Weights of a small transformer language model.
Architecture: RMSNorm before each block, rotary positions, biases on query, key and value.
Each number is 200 + 20 x the weight over its row's rms, rounded and kept within 0 to 999. Layers, rows and columns count from 0. The size before them is the row's rms in percent of the matrix's.

# down: layer 3 MLP down (transposed), 512x256, rms 0.0476, rows 503-511, columns 64-127
# gate: layer 3 MLP gate, 512x256, rms 0.0477, rows 504-511, columns 64-127
# up: layer 3 MLP up, 512x256, rms 0.0478, rows 504-511, columns 64-127
down503,099,177,199,188,170,240,173,209,176,216,179,203,207,226,169,217,219,178,188,196,203,202,133,189,198,181,213,175,169,188,211,201,174,198,201,211,232,176,196,191,211,192,206,220,212,231,213,189,183,197,197,200,168,197,223,215,196,243,185,207,211,207,205,152,199
gate504,100,181,184,205,197,223,184,181,209,202,223,196,194,179,195,241,184,212,176,213,189,218,181,218,198,196,187,215,165,183,201,185,225,171,154,201,207,206,175,202,197,247,154,224,228,201,172,234,158,191,182,221,190,148,223,214,210,171,189,198,233,196,239,136,198
up504,098,184,182,159,217,203,197,215,194,199,198,167,181,230,214,234,183,214,229,155,169,188,188,204,198,216,213,220,217,177,188,152,153,215,191,203,220,209,185,182,203,187,209,212,205,228,183,220,219,180,179,194,224,178,180,205,189,228,188,185,185,215,204,213,185
down504,099,235,192,217,229,153,200,210,211,199,180,227,218,229,185,196,211,204,157,194,232,221,208,204,175,148,192,210,218,161,183,194,228,204,211,200,220,175,217,223,185,197,199,206,223,211,166,216,188,219,204,207,171,207,193,213,179,195,194,201,188,205,180,219,214
gate505,099,201,228,211,232,189,191,223,176,193,181,172,202,190,199,213,208,185,223,135,189,176,207,172,204,191,189,226,213,161,168,193,178,222,189,190,233,232,196,174,192,222,203,184,232,168,231,191,195,196,231,176,165,182,194,178,203,207,217,154,195,213,165,217,216
up505,098,179,201,190,177,210,237,187,176,194,196,202,214,191,186,191,175,204,227,158,162,187,187,194,256,226,185,216,233,185,171,198,229,218,163,210,190,196,195,222,196,173,188,190,195,190,164,218,244,211,217,213,192,196,194,198,190,233,158,208,179,219,176,200,220
down505,093,154,177,215,163,217,195,177,209,231,182,189,210,202,183,203,223,225,163,192,222,199,226,199,185,214,191,204,164,235,227,208,210,209,192,212,213,179,217,189,211,183,179,216,233,181,182,186,188,201,186,196,213,180,178,188,190,167,182,235,193,184,210,215,203
gate506,096,190,199,208,191,151,223,237,174,194,204,209,216,184,208,247,198,228,219,198,222,181,189,206,191,197,215,152,197,173,210,197,181,223,209,187,177,191,179,206,193,242,213,217,200,219,198,182,210,210,240,179,191,185,188,172,207,214,194,212,205,210,216,196,220
up506,100,203,202,203,194,186,223,183,185,240,183,187,194,199,208,206,217,204,229,168,212,202,207,207,198,234,199,186,189,233,191,212,197,197,209,190,210,171,207,216,200,195,212,218,221,186,202,225,190,205,192,183,188,220,211,217,207,202,176,219,208,209,200,191,212
down506,096,161,187,187,195,221,173,187,191,190,160,176,214,211,204,202,207,206,164,205,186,169,202,194,211,206,235,189,208,232,175,220,192,195,191,221,185,236,198,195,191,184,192,181,200,196,200,195,161,198,181,211,213,193,219,184,186,195,212,218,187,210,192,225,226
gate507,096,207,228,183,215,211,181,198,178,239,211,197,219,187,198,179,206,186,159,224,187,216,216,181,246,240,202,213,180,182,225,235,202,204,187,176,188,197,161,205,186,194,209,198,209,186,204,230,194,198,223,186,222,161,195,220,188,171,192,211,185,234,186,198,210
up507,096,216,194,202,233,195,169,198,195,214,200,229,203,209,199,246,195,204,186,182,205,178,179,209,210,189,243,196,199,208,165,235,186,203,213,183,181,164,236,218,204,206,200,197,175,168,193,225,146,202,207,193,233,198,193,208,194,230,211,188,207,227,197,187,202
down507,101,207,231,175,212,172,227,161,221,197,199,199,188,211,208,189,193,195,229,221,168,211,198,187,220,203,186,197,227,193,209,197,175,214,201,183,190,216,189,174,212,183,241,216,214,222,172,190,229,217,211,190,196,198,205,200,194,177,222,221,187,183,225,211,170
gate508,097,194,157,215,177,174,227,195,192,220,190,201,204,221,182,175,201,181,176,215,185,191,224,182,217,182,216,228,211,173,153,232,191,234,165,225,200,186,191,225,187,192,210,171,200,214,204,159,202,231,158,182,217,195,208,208,177,200,166,165,190,145,197,207,207
up508,104,168,198,205,202,177,221,168,241,169,209,193,184,206,171,197,204,221,171,205,184,210,187,169,220,190,202,185,223,203,206,189,180,188,213,222,192,206,212,235,197,194,206,201,183,224,151,209,203,225,201,175,209,201,208,210,207,197,213,182,225,240,165,191,177
down508,097,163,197,167,189,219,198,213,174,215,208,189,219,210,199,183,184,238,242,194,189,210,222,225,197,201,246,232,176,239,171,187,211,193,235,195,202,188,179,202,184,185,219,167,215,211,189,224,212,195,243,178,216,176,190,215,187,186,184,229,217,168,217,205,187
gate509,099,209,204,202,203,231,225,237,190,223,163,198,185,201,177,196,173,179,192,211,197,189,195,197,193,236,230,211,216,204,176,198,163,233,202,226,191,185,204,187,221,175,176,201,199,166,174,226,204,200,218,218,200,190,221,188,173,166,184,182,175,198,215,168,213
up509,098,181,186,191,207,226,223,241,201,187,209,195,188,201,215,210,213,204,179,182,201,214,220,204,201,198,245,184,179,204,201,187,183,253,234,206,175,211,136,236,238,195,210,220,210,179,218,203,180,203,204,182,192,226,206,198,210,187,223,212,213,223,198,208,224
down509,103,196,189,200,191,222,178,229,187,200,185,208,185,182,196,207,189,191,191,206,202,215,191,197,218,223,200,138,213,186,205,191,200,196,200,165,195,168,218,205,145,210,221,179,221,211,177,186,192,216,170,166,200,167,217,217,229,201,212,147,197,211,191,174,194
gate510,097,187,248,216,188,216,183,167,203,194,184,239,232,230,204,194,206,223,188,189,235,202,198,221,213,200,223,173,208,170,178,199,212,187,179,227,180,193,229,178,219,193,228,230,213,178,193,200,156,222,203,170,192,192,201,195,190,186,216,201,209,223,222,201,178
up510,098,227,180,160,211,187,193,214,204,189,178,205,213,238,206,206,182,216,231,165,162,180,185,160,178,204,214,195,211,212,200,164,232,181,216,196,171,199,192,192,180,222,210,211,184,183,165,228,200,186,172,139,198,218,217,177,235,179,237,181,195,211,217,223,214
down510,100,198,208,190,211,225,197,209,196,190,238,229,186,195,236,201,223,191,202,193,208,177,250,170,200,233,207,188,224,203,233,208,206,184,238,187,232,179,196,220,206,237,217,181,212,224,170,205,183,166,232,183,219,204,206,205,196,214,218,213,208,210,206,187,172
gate511,094,194,190,204,168,195,215,193,185,233,214,202,190,185,202,203,179,207,223,205,169,227,189,203,201,178,188,223,201,206,177,195,200,232,197,185,191,208,184,199,167,236,202,206,210,151,197,182,193,220,219,222,238,150,183,235,213,178,242,168,220,158,223,235,232
up511,092,202,186,188,211,227,214,204,216,201,224,192,199,171,219,213,209,227,239,216,206,221,245,248,209,198,253,202,206,159,206,223,182,191,193,213,180,203,223,231,175,184,212,240,236,181,186,209,177,190,197,215,231,198,177,200,200,184,182,188,190,207,213,202,197
down511,096,186,188,190,204,186,211,210,208,199,197,182,209,189,158,194,191,195,215,229,218,211,204,200,192,214,156,215,196,182,218,244,221,187,214,169,203,218,148,215,247,169,211,211,189,234,212,202,237,205,186,194,194,224,237,180,229,216,185,201,188,196,203,195,211